config.toml
intermediate_size = 256
parallel_block = false
init_std_qkv = 0.0701
init_std_up = 0.1
optimizer = "muon_variant"
learning_rate = 0.01
weight_decay = 0.0
lr_head = 0.0171
decay_fraction = 1.0
Each number is 128 + 24 x the weight over its row's rms, rounded and kept within 0 to 255. Layers, rows and columns count from 0. Numbers have three digits each. The size before them is the row's rms in percent of the matrix's.

# layer 10 attention query, 128x96, rms 0.0703, rows 50-63, columns 0-95
099:131107145141154116147151121144188142151189117105176138140120104094122151086145129107079105124140164115102117140140114104140117097133097111108153130098115134146124125115098120114155089162099131129072118135133092151113168117139113165112100163129132098105114139113120077130146150140096157160
097:155126151135086138147115148149140088104126115176117127116110136091138139153176100122090090137166089136128185150119130109108116164138099099109137137101119152160095095125107116152123101132119143101155150133091164164119112140149108089121109133107126084127137110118130121167110097154131075110
101:089097149136137167131098073130076168119109147125156135115125113096115098082105140128101127094131105176135129131106142123139134157120145134106168106149138097150168106105119114087096075164145134146136125136146145146156122128142103110124117129134100163129090126106098090138116180161135123135
084:135085136136111151146127111137135121195150140121163120085165081135113167133108130140091135141116083103115168148133063111117114140148107149144126130125152106121096128117102154147160141103129094121139150131108114143125169129126148162151134111155134142086134100130162098097143135080123082146
090:087127090113131135108145142130108120122167106121153135123129135162140105142150151118143125146114135149070146137102183131121135097101121142146103141110141128154138144157142100149130143124116156136127122075117178142149118112098108083109092155157172104132139163114069084163159171151126146109
129:148114129110167176129124099121092175112174070095125135138096097139166099119132123158083131097083124136150128124133126098141142114134154159141129120129091101129162088143069141092117099117121144111093156109139145148117098100123166124113127166153135125143093128112157107128116112134152125122
094:105096130128111113112106083093155139130167129122172169088159135168107105127141134128134120133105093145131127193112122126122120144067114139118120110117122117135088121155138090152118112155177127161123077130170131139153119134080137107101135165145159119122141129117100125138146150166150145096
093:109115141167144110127120085117126119134100109075121128124123132081102175121124122135096126144159135118112136120176132145160103085095122133137131091138093124094118055147135136122147129120134118147079174134120120118109155161115136145115158137161135125102140123115102113165174152147104181105
099:143100102136118117135136139195147115150113136121154122165039115108132139116123110114119111099102168101108061118115136118111085165125117154148154112138141130147093106159137084152153115132121142123094105070158146122097105147126133131165119126134128101137119110142129090105114141110131133121
093:117135123143136082132118134134182135154168112049119146139122131128109109107076147137100105105146131096131087116087121090113144097106109104166141124116118170139107103114087087074128151117155106143127137140135140126121140092111166142097127123158111137131126130143114099142150167115122167118
110:087128120172110156122143158107122150096116122153137092106112124134134121159125106137109115163077100183119108101165148104163147103145124126093101159086115145150111109147138159157122128163135127159087133135165128125140118101126099149085094133115108150147112109163137176146121181129137112112
096:107134119151132126162153132141127143107148095129136134136146087131161134127125127134111187109131132141163160104131146146143134124070139100137119154107113107098113162153132184128138117128146060123154150129132099107120113092085134099190123112116096178148191120117135121122131138097122141106
094:166065121157096117081128163137101156115134147129167138114170072121134129140101127134152078163119177164114143157145110150150184141142168155088114140155124118113113126124130111099155138123138127148150151137137154140156164071127105141117149140141119116114122136150123156134114129122120148152
100:119169123115137102119093113121144155124157100107144168126125144114144141070121160100123112146114112153157099096147113137140152154123111132112155172126102126145172122125169105128176091123121133130123129184144111134154073069122140132107120132148148050131113121141125145123106106125149117153
# layer 10 attention key, 128x96, rms 0.0704, rows 50-63, columns 0-95
091:153108125173151126168085097092131148137100127098141115137126120134070115097129170150108115117166133129155115116144147106115148091103118113132119175089123132125143146152106135170143125132125117118148109190148106122088113156129164168140120144129105146136133105087124129176130193119144130118
097:166133163130106156138094123169112075147138114115098151131138112142114119152151113093108107166183105138125148126154139127137129121109128116128098116074119154164077082113091091164144123124147104124170166120141096137114086141148115112110154121092110148119133094095106123157122105150123118109
111:125080137112113146142098114099161096142132102130143118091108099142124115154125077108089124082113140149151097174132126120102127147140146160115072098107155094099118140152121087109113154153148119128120126107121131126107101112086156140113121132154087154129090133144082096127139180118098122114
114:111099141145095128150164106076132164100138111089158180170122107186108134157132105108127090125124105142107076133168142137140167123127135140098134134135098134093110137141111126112131125141106155152169111128122098113157150094126121150097111072115139133118133095142138142120128135177094114148
097:134104144160108138149142111128143067184105106152162121165158160105117104066130105153129098114104113129086151137087097140105135078110088164158103109151119141130121119134164085135140113114105184141139149123142110127147123146135147152126147142133136117124126152117140120119180131149156139114
121:158134118148160157091091138120133108140140159110133132147134120150137161136090142116094152167083123195144117131158105136095147140130133149127141141119105154147095135081109135124146110140102149125108085169125125136127095100150103122140138133150139134128141097150068126106138080124132189171
098:115130141171131127103152110080111149145135102117133137147099125137130115175089111117126117213147095113140124174125161173135105149122139114109136125116130143150139135158139135141077148141165139159100134086106159134140107147113096088131145127183132126144131117140099130116122143119129160068
090:109103147116134158091113157113142103149149133125105183180176132090134118161143079102136081144145118142115163168108155125118134118134158144152132148179109112106160140134139123121104131112112090131120137160159118143114155158138097102114125127123152175123103086111108107164129111160136129092
090:140140128136112080121124167141137140163111133140160141147104117121106073107160167126135124145130132121121124091114124112145116150101110159132127112133127130153070129137114097085164124121144145161062089107139110118127141172138150147111079160124174103122083109119127108090073114117139120136
099:131115116117113121135111116159133088132131131099171107144109122120135160125108112142112085119116103116122127128083119103137096091092103086139152113127116110092155126138145088062122155088163108124182092126120171115113127107126138162130125147182101113125143115113133144132154136146079182128
124:112106140127169111135134136130112125125123109153143125123123070129078122114101129107103128107069164147090078110152115109130107151170142125104125102111140173123128098114187130112131102133120153118153155099117135151165117105094117136116137140158131128074137119128117152073137156110154092167
119:111125113122136128109096148154086087126163135169132113138150148112133146096139096087110159111143133128189170152114124129110097103110128138092178144156112083130142165118125138125111098105138094108171112159146144113119126143171166132133160136124105095134163106134093137129151103154105152163
121:124127113128071139100150152180144133125130155158126158103131112186148093123113111123135128108137151128136143110130145066184131158096126123146135116128155109110094125109115125123132136152136118098125142102128113044084119118101116113137150129119143078103150146093099097145127114096127133098
107:095146163150146115153161118083127137150089093150141110088147149127150110071122109134064148115108155109164142092136118131117162139138111119127107129139101153132150133136186118119125153129097131125116102121144141100160133091126129144167146159119125092137079143147152136130108176078133134127
# layer 10 attention value, 128x96, rms 0.0709, rows 0-58, columns 0-95
113:127129134157095116120145118119095138121113143146126106142116159136076143125161133135124118112103138123162117115077120145098197120173143141133107082133120128111143137171125138065140141140155139111080141118166131117137101109104124143134148116144131173126187104120150152130140116101188105094
108:159161111113131084132159111094131136122099120108102123127169153119159121157099112147087123137114126135064151133121102156135137136133152109101150151152147158116087182120130158120160153083151113132101135088113081153177156151152132124156152103139125116139096145136143148144123133178128116146
102:126122172147113083130123139146150144132114105140136090137164106156149143161116126144107094140108143131136106133116094104107134158149149128141141133146134118114099144195159131163119106135131145094112133103168151160150151134128158064128144096135097156143114099152134136114125157066192140117
110:144137134128095137104112188151132149164120150096135131108113151089146165098129154122104106111153161162109175129133099178126147150117130111148141127132172171109125112118133151143124105101153169138128124149168116119151131093140132096176156124103101116126107132138122166172121148156103088164
104:109140125142104120126126119155135150082098127146115100168140100111118112117081188100126102172082088164112151155135137145154079124159117127120155152110147126100116112160155126148133151143110109115141160109126096148138114098140169149114089085115121082089150142146136149118127113109160107133
096:158122143152114099147139118143134116104108120130148116119120134102121101132149119138112136124114138148114111157150140106071100147133110122187145110143113094124137115098129126106070143125116155138146134114071112124158115200134103120133101148049153163136123116125073158125167113148139105144
102:113102141149126176139151131166171133101128126152128109123137103149104137124125178149121141122162204123126152119111122121077146151134102099138130124160106153150077110152106143162141124115093097146140132094138144159152152166122101110083153107135126108105127141143150172140124133089141162105
101:069173098136117121104149170148147157119124101151087101122134119129136155134144104144151127122110132121120131125102110138188133124139123095107121122115142149116086099117103144084063118118151154150158106123149131104158170128181130135096144130139160130125142180114085116121108097117157134144
089:121148128092128083136145130136110122143182125114112149150120068134139126118143123112133103137121169141116120175129127130185131125145102063154134119150115160117141195134104175129171126103125141142117118133154147147145138159113108128150112109131124179149102138141174129153146110097113093157
094:082100117150142134128160137130136128089129131123169113144124136111118153115086140137126091126146134100136178119152099158113116140151138123154141071155112179116125092106128151101174123109132098118137108128178167181152108128075101128114111150156115156140132140165116096151113160110115103136
100:120126138131116135088130121163155137165144151097077124102162115106097116097150087114122144135128131144138122106113151097168118138093149136095122120088125145124118152135126116162094111136103087154125145127130107145068159148113165124093113144112149135122088133176152150165087182108099126120
094:077163091123120122130181094115139093103098143149137150161128092104128142163130140118126131157151122088121137139132155109169165128101108081131123125155121161147131090124155101132138080150111108151167122107144119148157096152150172105134122091114136157138138140150123127152103085099122145092
100:124135114118123160101143134131110127091113120129086139116153126098072116126151117146131127122113124088146179129073093140133085163097148170125116151149161140165090174138117103157129151126141113138084153146084103149117123140128110108085150123130117118109151137109103151074131129132180117140
104:128069142114147122165135165135143104142131155135129155172125129153103086105109125090174118153082125154102110121141125128081140128113144101158130130137084156119114163149108163161127112168156111156122113105145103129198172160144123124146109134125158098134166149152139140132142109125123131129
100:174150112169112120129080164120141111136144120128154089151119125131112154118143108138137137128089135129108128129139130100136098098191171154115103112155132149100138105122116170138134182088111159166075155093110137147134146124147103125120106147180136141102101149102130127102127149173125106136
085:090137126117152135142101130115157122120092123114127134126105183119124134096141102131169163122142137159140119103138094141086092133068087158130139135123113118143197150141141099167143096167138121147117104137119104129105144128119153101082158177133120164117120100123083095127127128130165115126
101:141143123109125119124117148083181155139109109152145108134125129149130143161131115109126139124119200140114110123107147124136145111155081120112142118168160120100140102109088150132109120080141141113193105148070142155132134101102147098128118161121165153090115131125091113130144119182148148128
109:128155103104144134114095174176172106153145118154128110140147108105095148107084119073161170169134116118103139115107126161170123103121129109115097195111135109145125167138120126119154099082116131152138096120139147149140111136111141117092136124137110156136117115130133146156134133129143134063
115:139111147134144111149146166147124112121149128156148106149115104121129133112086095092093099129137155122107175113133131150106116107102177136121092127105087124125098114115174073207089144093113092137095127140115122125158150157104114083146108121117165116142122101114119143138111132150142104133
099:129127105144131184171152144146150101117094110171149098114122155140121122131123163126116114146131136097118157123155187099125159134136119111118139144138121121097140149096136134155125180120131145166134169153112114141084160103109099137182140089121118094127118132137119105094140111124194168120
095:107141134150116099155117146113140087120153142126101142170121121133191151128179138126135146102126144122125123165155116110150155088171132085095151100126157157141112103129149132125109169098141142139123097144122124120172121082123131189089113122125118137102130159115119083135141119130151069130
095:126120152128113127145115094126124118144100101144117168111111130181120101149124083125130170171144125118102114148135104110143132086124174102092081143145133122150102148161125060155137170110143101127126093154161137137128123126144112107096134112132158152111155122134100163151160119190147123138
119:114114155137090133110108154109114131153118150094122114117135124125095135130090124131146105083145149167129157129115158104169179144126171086146119132129117162112118132129118090093150147125174109130136148132099133127142150103139110182100133137138170123067113071120149145177146119145135163121
092:124146131133117125117123120124143095113142151151111111135100147142098097075132121126153081121104151145186172125132090106097117132125096149086154057185125143156132144124104141148143138126152128127114141079149086101104159142145134100127129120148092125098165156150115114085142111140118133131
104:087091159151087142144171119127171077136118108120162130131129167094131152119093091130139108137099124119122118119126148103160122160074157122129079149146108087134133111120126173138159122138150199130113149129123093136141143110133150134116140148132162118132118124112110110105124100115120184148
113:118132114106121151159097139106132095164096094080150149146130104111147120104110123134127115123084131098137146100109143099190137146129166143083102152168119121106131099122150148095094093123122142103114149133130077129132133134134154099150086172153145125127117159166128155149125171099093113133
097:141154119145097145152134132124141128119109119168130108128140165134149113159117148138107135122136180091093106185120115125138150156119119106167150077130138124133124117155106131137161136089122131130081165150094163189170122088098132115150083143131143114156111118127123123102107189148130111144
097:139151157156130137159178096091122146147125144095153094116152086139103138151160127146147113090163102110124118111171102151159147151121114152137082187156161091113130114132131129134128139107135111151152107140124142138103116144093140122131173113093108150100177133162096142117152101116131100156
095:064158158153158095135114106159140102165115118124116138099105171116140113126103163136117127099084094169135128154148078126103115115120163136143137125112102119135115136087112093156119118121148139113115166104107123183131144150106138103133117128165128111176117121100080120110161108147145116100
089:089111131123148151132163136108138120120138100116153159136139092146152125144151117113118118093099111131151104109121136147106153133084107160107153144118107106142154104096159165169157120136133127119137077163123097116133169104123168127113123105075192143084119110116129094097129093116114150083
094:101115134167098143135097106119134096117132130124160137118168094128126128156073146116126073096137150153119122181137144127101129127097148112105151105146139143157130112138164118092102119102164151115116158147100095139111125131148152172094147120110106141137128085133109146140117138134090088198
093:131141124116130169146119105131130120127093120139119121085083123141120124092093115104168106073141141139155131162153128152113149145108104054132101137161087111173146126101127138107143111103154154146118121181119099129108117158109122153117112081135186131145134107099117137160164117138121129122
100:127126151065130133142098128136165124164107107110138123112093136141143154112076136120180109153153131099111127110111114138116102146144112127126120125137100149110135159152124136124142129148042124133156185143148143134163156092130080112096161141142146088139154152130094114148148112138147109153
108:141164097091122127108147128100125142125113115118105147118109155163145114067100121157108142112138111133118112111158141186105159096149126140114126119165158088135149128141115148126120095118125172129100136127115113119124101125116084076129093141086110118112110162149075177124126080162134107144
090:138169101105137131148131119134123131148142097155121159164126135122111096146130105115146121144180123111116089101089111099135110092104121105099106096130095142134122108179145137132123151098124132124161132118150087167111140130146137122087142101117155196144157142125122191097085104162119109111
085:158097131139175117171112176162091124115123111141153161156139097129114162138180175145129127129109109142137156151118103113117121115164116129138108102139125176157117121161103142136101136103104123128126105105118143114158160114079091106137152088128112138103082122117136164089098122143162112103
106:107111129167075165138138072167172092117095131156121126118152103121066094176118146109138166167134109140129129134147164107129128116157164142136144141152119127122146130110131163100119110140089129145126169145129178145109096182110109127129119116132099106137156139150107115150134109128110112124
101:134195118139122089147106165123117136197148144117133134130126166076135138132131126115149137141121144159086124129148146118157165125103156148117149097115159113149129109087161095155129106118136152133081142114101115098174141160123144153149096114130139119119112102122117144124134148118078095080
111:137092112117143106086128094127149154149154117128156115146122160096121134137117113082122125164139124113128188165129125116083141163141149109098131107118141151172139114125134093118115115113107090116170129164151130160146134171137086128110114076079123130138146094164081118128142157107152123103
097:111138140174121143119126104150128166136140141125128130157109130136117105114164143138100139133121139170155114150105071122091129163124137117116129146143125134134124125158102148110103110073152117086082195156098135110108148119120101106169119085166093086091092115099118112111101142126146125104
112:108129108127090153135132118133093114145166081109152152149144107149158121119144124111145161113127159172143149117131154153158115097180105137155152134116162122136124118119113108120117136095083147135140121120144130132124110064148166092092095154105150160142120113109129117082187132108091091135
108:124120108161153147099148152072156113154148122129111126093164105123126135143115087160174135109122083131104094106165150164121103097148165137097110116134129142151107126116099100128130129124180147118108142118123114132171154129124138104138110057109131110114109154116120124117145175156074124127
100:134111121131108143067126092148132082084099143109119115122156138077159114087137147151132123144106123154145141113168113150124137086151119171128142139106111121140119107145132141077112110134129122110165123116118093101102144136093161126114162138064131089165117169129119128158103136152103097134
090:098108118125133156112141099121137133172069107146135102117146117125128139143091156129111157142117119151127112164150130064153126107116124141136106163088114139133145101161069118134138118105146149084114140120119086070172139140139126112081093120135149091143113119121084128114131110108162100142
102:134187156171118087133130147166103140097129103127126090128107180099155151109152159145153136098136083139164159146129108156145118154129100112138132136104078148155145142138135133088123151153139111168117134124134150168146136115126118134115132098102120159119100119184125106140116166120171142103
095:121104099109143179123128137154136119135142142109159152112136134152117079134138167134135099101134100111152131151155147114138116165111139157135130088123093150141168138141110149123092116156157080077149146176158184134132139165095111107165112098104148119126136145105126144092101142139152148088
095:147123174173110139104106150118108121129157153085132095087115165141145141106132099144100137108173136136138112140162125081145122087140170113160086140127128138156084086137127138135121168157133095147110115161130130145173125138116131141104113079105185149118125120117108144129134134160107126157
105:106090146125112134147122135157162098114103149169121154118172124136095106105098135122110130074115130101110151125099142084131153150091143104153138145126144131145159139144161119123085144125171157118144134123117151161122096155134119122101103173121146143115085090119128093137100128143204149111
087:131142159132140101101117100095093148127144137145074112117169079112109120076115127138126081097137164127131108141175095148122138142095147179130152164146091147110105116095128132119128111160130146114098130113123119142088137174143123114115147150105169120108148114122135077104154131107092119145
104:130163161134131146119108115144138128103144094146104135152125119114112142140171108090084150160184180134120095159163170134133116086126110148091161130130104119107115131097091148140136108122072103144147116170120153150082118123114130124123125157081164140115150150084122117128123093144129141130
078:126139144131069130120138115150153116131148143103093089165189167073105117165100161108127114097137129151139133110139142175102112139107099149112136086102088131140165131132147173128115154143118119121161097113127116144124099149091125164111117108101121105086143148140117149150145141173121131134
092:127126122147124141151107128119100139140131064108156142150150122125126154126152136109134126182116131175092137173177091146122112096126156150088132155138126144134133118109136132138132129127109144133111090126153088132097171086128136105143177088090115147083121111116126183083165126146121110122
093:117117117102143165140148170151140163112145139129131121093125122128152110115108150117075106125097144126124128172157177138113147121099105131085071126112086153141133137131097119124117135147093137133107083149170125142118147172111133142098138097061155090108094140159104148138152153130122139141
081:115192165125112113125081142137140134121101122116151128095080095105134134118093152144093115119099143136134121141088148094126137114111111180090116133159136087131167151133163089143135084157086132112127140117166137122129101166118122108137110174130126119116101147155109150184111130112141133144
094:122145112184136118138138110107111186146181110128144128081102170156140129130139124157121143128138143177118104142104107094114110119121140137116112154147164116135145164129132129121098132108179154097148136141168168157093158130092099129147180098163121167132108109098114108101110144125139123137
103:100102119154137142146140070102115190087143138121167149124134121141129151134155120117160156137057161147088157132110132117135147071125138144134144158094157147150127103130135136109102125140127102136160130121122142129116114126107170069156121134117111102165080133152107107115120121156120119158
100:104125125154091076119122121151111188137096146114143106115118131165157149134122144148133127129106142142135104126104122147135133164164173114128138091135135151111141125147179126126135127105127125101081120153163157122156128108122146123111131124175159159153073090144191155152105132081133121101
113:110131182137137122124117100124108136108100118145094128116130139098082116114169089157124148106150115123138174126139144134175148136131100112134126102162168113127175072108110108136143106137142161145143126148143154141075154151137108140117121157104133091101099115149141122143091075138099151173
095:129103149132123140122140128120155131117123104147076119077190060104113141160103077137126110096137117120128127104128150144118087127139147122086182110130123102147084133103141179098142122113145156098132118129124102102114103167113139126122105099099094148125126131135107099136138161112096119154
# layer 10 attention output (transposed), 128x96, rms 0.0871, rows 0-57, columns 0-95
106:084128154153134151134109145121112142114113146126198095130117113136120133130151122138093091125162125111140121097095125182112175096159155143138160143140105130123135140102157116106122128096143116125124115165167153091111135126101109153133075119125157144105137116141084179095110117078133115094
112:128137130134126134143148112124114166102076135075146137150142156181103141090098124123146115097141166137122152146127110110126105090129128150115148096112143154111119137143089122121189104133152129148142118140121147196119148146149127166136172136091143128130083176110174129149116154116110128156
101:119143121138143130129129124123153152120122086118176105102164066118144096132114167126154116144157138129098160109150108114150139125142152166125146105140083078113089143106143095119120131130111071143132145112173139141124096132138148106133145100155111124086087112161137133110107147088175158105
115:137148130123124140150110163123158136122110164066164170142135131118128172077110145098131145118164152118129157156105123154139133148152141126099115096109120187125130089114131150140129082097128107106109147106154141113119141137123184151160115108100111147105087129126124146144107123158147136190
104:133143125165099132142121136159175085106082078118125103098139111142130098144069168102110099135089106140116108133116133120130153107175120166146169099135129086129129162124183133159154159150132099153125148129084112110158133116106116122141164120124116132110113106103115130120152112096153126133
086:174123146124133107081131114137154120152129155135133145147105148121120102199144102140143129123115134147135104126138127113162122139173112122123115079119081081117137127136143152099086114085123149122134137080152156144143159144162116104125158107060135132091154111089131135128167130164135113120
101:122152134138109120084164085172150148077136076131141095122157080124096106089157154136160097153156121136157128115124135161120118132133131120128106116165117123155113139142099160127127098121116061176141113131156125158151129125142126096110115090104103099136110118130121156166111125132156153109
103:104179122118153083134153099117158158132115114108154115118105134145105146107135131168176181105108098110125132141096105141149133142133078112169119161079151135125107084148134180086114126123174141089156158124156128122141127125135139156084122127135129139140114145093099135115123133131131150165
091:134148124106125117160114144117113121132139100083135126138124087142095145127103109082157147146148137175112110130150069140117171143127104122105113120113121126125137155126097150120184121117139088127125115143160101133077152160155123155132141130113114180175085143172164157121109133126086105147
098:103132085137133146128152170121140112074169121119124148101117094138159169110093118148086133169155140156132132128106094148128113153157146115121094083142153164087141093136112153105140148095181103109123097120155132168093117103106131130116131123122120126163154126146115130138099148101123087102
091:126124112126078112157147103120120119145119118115070088112149097116103096100138131130122140131116107111117143117125112090120170175122137133086144130150139124165154088134156119178076133146115100110127125142149085147122112119150126121158094145151151132160073166145134159165134155121101155163
091:130125099120127128109191120130139105162143125105066105144134088125123138134132144107145166129151112141137116150130150122094161152091096125125099090123098081109123103124076157132147144121134144132175145114154118124148129125186128091115145112135108135161130125126128164155088150103117166074
099:116143139115114165109145127121099125102072093138143104133160159118099129118132147111123121102070132120140148133121086130142089169122131188133135122184096093159112142121134126141109144149117111120132153159093129189092116152165112163124134127122123125119144136110083109084159117110158150140
108:162117128111186109089112140122170106109130124165129147135111103159119097129120109123150098117108130145110079128165134152070107114125150134144145117118120138152162155165137111121150102109130071113104099132143078138156151132122155118163090152118141161170107145100116166104149110138147157108
101:133160161138115104122051134170133124110133137149159106105166122094102137124110122166080140144090172116108119112107116103137103124155111128128138119142153145098138113138119128111126156087163150149109141163101170139141157120120096125100126117174160142114126159105180129120154105132107096161
093:098104144081141112121149141086101102111135115170108089140083142085144131158112127101098148119126139108104134127123087142103108137126118116124152134155122079166192113132101128138118122110132145075132134122129116112174122114116154076131128168144104127103127138118086095099155146131137145085
101:138172141111064115181119134148155155140140119149102108142093128147149143170161110086130134132108160108106154137128138132152125122189119115107129143126138149089093088091078181117126114096170117117169124138124134118138146113119150127134134144144150153108132140154128103103145116164173135127
099:145184113084138156179111122168147146139169081134145127126130087121086148138102128081127137126171097139113133106112117123147097132106105121102133183117128101141157061129145118136153119109121094132132139139109138133120107128110131111106139148139097114134117181118141181139168110128149115124
106:157103121116128093115124136163164141109137133158130112112148129145140108118089120113125115104160124169106118147129090087128079172081134164113113140108083123113149113150158084154104179118106105115105109127118131151145140097152157138139149138123105085107167126107159142137073088140129137145
094:153132141153088186135114117149135098138140101197109107120127144148120129123128127128103129134067064086123145120118147116090111146118120124118119133147101134088146155126151174114119146111160103169130159113087110137118127138108128119120163123119128097097127110147132109156103073119169147106
092:149145172124130083148129132109167115116135140116159168124116116107142149139122146137150103116148134108097134155141061160117163113107109099156126114127161107099128120097113127076138141105179132128094135176112178095161156091109112145144134131103144160103082130149120142108130131162099122130
093:133133140107121123129162125150115128146079085152119198103116134142100110128127082086160104120151138128137127142150111109150105121105147162155127142133164142147127124126086057142137136103116133150104111162121129132153147138106153105133168162109170090115144173116112161110129123142102171147
124:099133179164112132140148136143129099142139124108132106131115115118091109109127129104103088079161127145145129121112170142142107125126161111139172140139150197122132119127112142135139097093162084117089111146135075112118145078166145179119107133115176138112087110118118120139103119126153127150
090:088103115125122125111093153119101090110109123136152093111092096138135102089142125163131082105058159136130134113154087174093128123145113147114142104158101118128112149125122153155153124088136145132121102154158118103123177140120099113109130100166105101168134115133090126097124097135148150115
109:143135145160141168101145148108163106138155134147098128111068150151148114128099109152091113107100128143118121112090136106138101127097163131149098082140110108128137106144088158140146116159149197095147154085136101159130108107145125130091115132152144130120098120095118116129105107106160132173
103:164110129121142124155097129147145154172137158071130151104096105174172113128123103148138127094110141111140135139097159122168122140106139130150132119113150130138125103137093117133125094146142143074121133137142120117122164099135123109160080123176180170149133179155126115129157163099113153146
094:101191128138095152131154139114143117112130106128093129159144140100152114188120136126132120157137144131098119155128105102146153138139159139110100087181110178094116117123126152125135107111130109145100156111103152123135122142102092115123142106110176151111101132156138120067066138102121102132
099:137132132134069136132144190118096121112124096110149113155150167137117164122153119118166131059148094109147126113160135149139143100093123118138124132127122132129105132095129108139107158156158174138133125176144133166104111126173169076126146117082130135096142142119110137144175126145126119117
088:111154105129145134092142114152097095127111152083103157068090126127133142117063152116130141129132143114099118110195094108137104109128144140114150098138126077086117099119102117134144133128132145118142136101115110140116150137094134100109103150113127098125145106078129086093103130120162090140
084:183106102120132124114145151125156107121161137150100100145079167128140141139121137114093090102080116103133103134093114131122119134111126111121149138137086089146110110115103128133143166154158194141168100144136114128159119120135152149112074152131104128097126087143130115138138161155145152079
094:136118126142103129107134148120163101106125178096152122096126133108122100164060109102137053113129154145137114152148130169132142137130174130113098090124103130133120137145082123101107115111136152108082144105121129126102128136123137159113157138133148106119106107122142120122074197148146131145
092:124114148112125178146142127125137102130158136149133139121057163146109109119089113071146092060159131143150076145128143147119120121132128124121093139138120140158130110138116145094145086129146168115120118103128072067139167146109115157097130119106127123126162105110123107142120132136105122115
100:127176119116125103125112089080121123125124062154140178119109116152122157123088128123158120148124105109148120138122115136119107108132146151161138121128164133129121151147129105129156111113103092057154139098129084121146119080107112074153156141134128107154163163138086138145167111120140115134
111:135134089088110152132136109137126129164091098067104142155124159176130145138145092136158147093130141117120106142101119145147154110141104155094137112134160123149169125124117157081111123108102190153121111123130157126119133140113112096136129147127128107099165109113095138101171107187121133159
090:143166103101147057115133109131093149135119122108112115143117131137075090150095098113168111150122109120174131138139095124129159112134127156126098133137118090159132137137111120140151167122157129107165132126134154156150177158097134140130126111161153101124157164128137186141087111140111157104
088:171126139131160102084084114148089173112108110112185151136190106107108131118137156139154155161146082126129142131131125141100091125123109117138122111135130097160108125136104126107139130114102080158137123150121158164148176097090114173142134102127107143129113120141122122101098126165141133105
102:156150127165075172123117100143154088144119098144119169117134103156117138167132122119133121166098128130155113119145172115112152148172152133109136113095137108137128099126118132120083120136100133176106148114104144139093090165128088056125144148127143092151127152116112159159137126104143113114
103:134156138113156079134109128132122122147120162071144119170112131090122107136152117134121121108143155127085096128126131137166120114068116098095164106110116138095172081126147108143142087138105134154089179138140139093148170112133126135123102097133150141131118135077157163133118114126096110129
101:150118079075143148117141113106145125115148169149144159133130080127132137118120095131143125192168107134149116133125087105135104172114155138107115084112136137102140083127154098117110117144142072125151131100143136141114133113127125109126187096106133103095178116140105143154129144090128124111
090:092100112143104155129091132151125161111122164080151126150155133150102101098097142130153119163144123126170146116138110126131151139155128142148119126142152133165106151119155168175105074144124127132102117145095159151101153140129125132132129133183149128062108131115116072104100141140141090128
112:163153104151116125118092123151132120122141086094151101117089139107143142171159118091133111122134133115099132169133079134151108138153129107109125153110125127086125155137047118117118131110117144161125116120156169090143157106159110080098091115107081160124115142126123127104130139117088116142
107:123130099139144145124154110128120118134149130080108157119202110158113159113088123173120132103107161099100130143136116136137067122121158131117128127129116145140094084100089100089110093136123190161122114151147111168128128151126145136108124107134152138149129153084147143103163135143092121143
094:147141122159104146127133117122138128142138131084107155129127139152185145116104169149125110119124145135120177128104135127095154093176095110112141099117120107177134074125112106112108152156085173097151092113116158147158160146114135125136146120096124134149129118126089105146151167161160111168
092:093132107126100166049143126128122139154122124087110113120143151140141098149094146105132149176124114125119100136124126102134145122117110149196158112127136083157156054118069124133147125160135156114113129106104106110135143139136141120092148159154131119143100134128111107117102116120136093145
103:107139152141157114142145130128103085094143108114137137129129136069096142095088169178112153098156085113130117134095104105145141133147112133132124153136118117100147108152174159118145122122152107138147118124121122113162125113112091115128188083081127146095082117151107143094117164100144138122
101:096144083121155147103140144125095116182134129121126172121177110155141138159130145118135159166065106131169122136149152131106124188132151135140104138129119125170095106126148135117117129150135101131146112141115134130107137158086155149149114099131152135123155088181127103120114117123163113076
089:124144147156112129125134154113155084160166128132141176084144146075117108105133132149109108091147147140107062124110104081151120100127137136137079122165127138090116088123128130134110154121147127158094104155118134134164146141148156124132143104093168156114117087111133144135099132149116137172
106:125133149123131165080177121138152119160123145157111126107121119118134120165130119088128147118119117159125166109118137103116118193134169129120148133142097087149142117134117147071105145122173090099109133091114127112104103108103120150141120155156130106094077119147133119136101117147189133089
083:148133141145134107088127151115145117118146143091090063113096139096143154097128105124111082098121183129132108147147123144127144119119094152117135121125076096140118130116132097128111160178142154085112093094143091120109115173164076158114113131130144111162116108109140104131154147140121117140
109:183171137123092105167120127128161118137147117157065120110104136096143154154147114092112102185106141096150105173127110116115169127146084137113089161126129101127123124101129169171097157117114147147167126138122149140144115162149101120123131165112152108123125113148152109126120099146117121138
068:137166108146086110132164137126136097105148146082168133154130122153132138153097155137106101128115142102181148081148115140090159135159145177126136108124111132134112092111164148122126118160119154137127107146131127139130074117080122151138111110073148119103097118158133159173138098124152126156
087:189142137134161110120061139150115137103109120090173117108099122112102163123107090112102099151138119097130126151119121156110082108101103146119126099116135110163136109124091088160149126132111151159127143117139164157170170144095145132125142121104119140092116123091137135119145161150110157157
089:132115090101127154124164123142193150141155103134110118116132146121100124139131106133123133150124114124156080144142129117101129136099121106107086118129124133127134096175147153134102150141110150127094088149156095086172125137087134160162142119080132103112098109183085110133146153132100146173
072:099132127080073117142158129152139106165081148109124144095132099094147126124130119136128161130121168153131097118086153096153162125114115128113185150134121089137129136138159129162125126109067153108129146143172101068113109117121137085150138136163138104122140123161109107139142146122152137130
093:083145126121110119130127143126071162114090156107178139107118149141090150109137073137130172154150140156118128122127094106135110119131151100112113169098143123144119149149121120115136105155176122132128159117128151159068131162067161131106163108152147129098135142111130102129091155136128112130
113:143109075148112148131106124131122144094114162119104112107115123124115134143147086111141186135127155156086138129106124114085105141142146099110125152088144118102114115149073124117119126165115129145133114118124180142132164104120160100154141141139094185163127112103076107123109187148121136136
095:070106141166141114147123113130142145122085131094157106096136119137116096106121163095128118146184161141102140126093135144181154141155156120124155108126157151114146128134135084094149105122122099137140125125156146108127134096123124175126115109130103142125107122140167155170085164071124138100
118:144113181127112129144180124107118082137115114117075126130108149121157135088175112134148161125136118130157138123091126099138129121128144075105175103136154166164153109113110176124089154142113162153138155125151092119146136139159095115106139134128145116132110106117099108116106087152126143172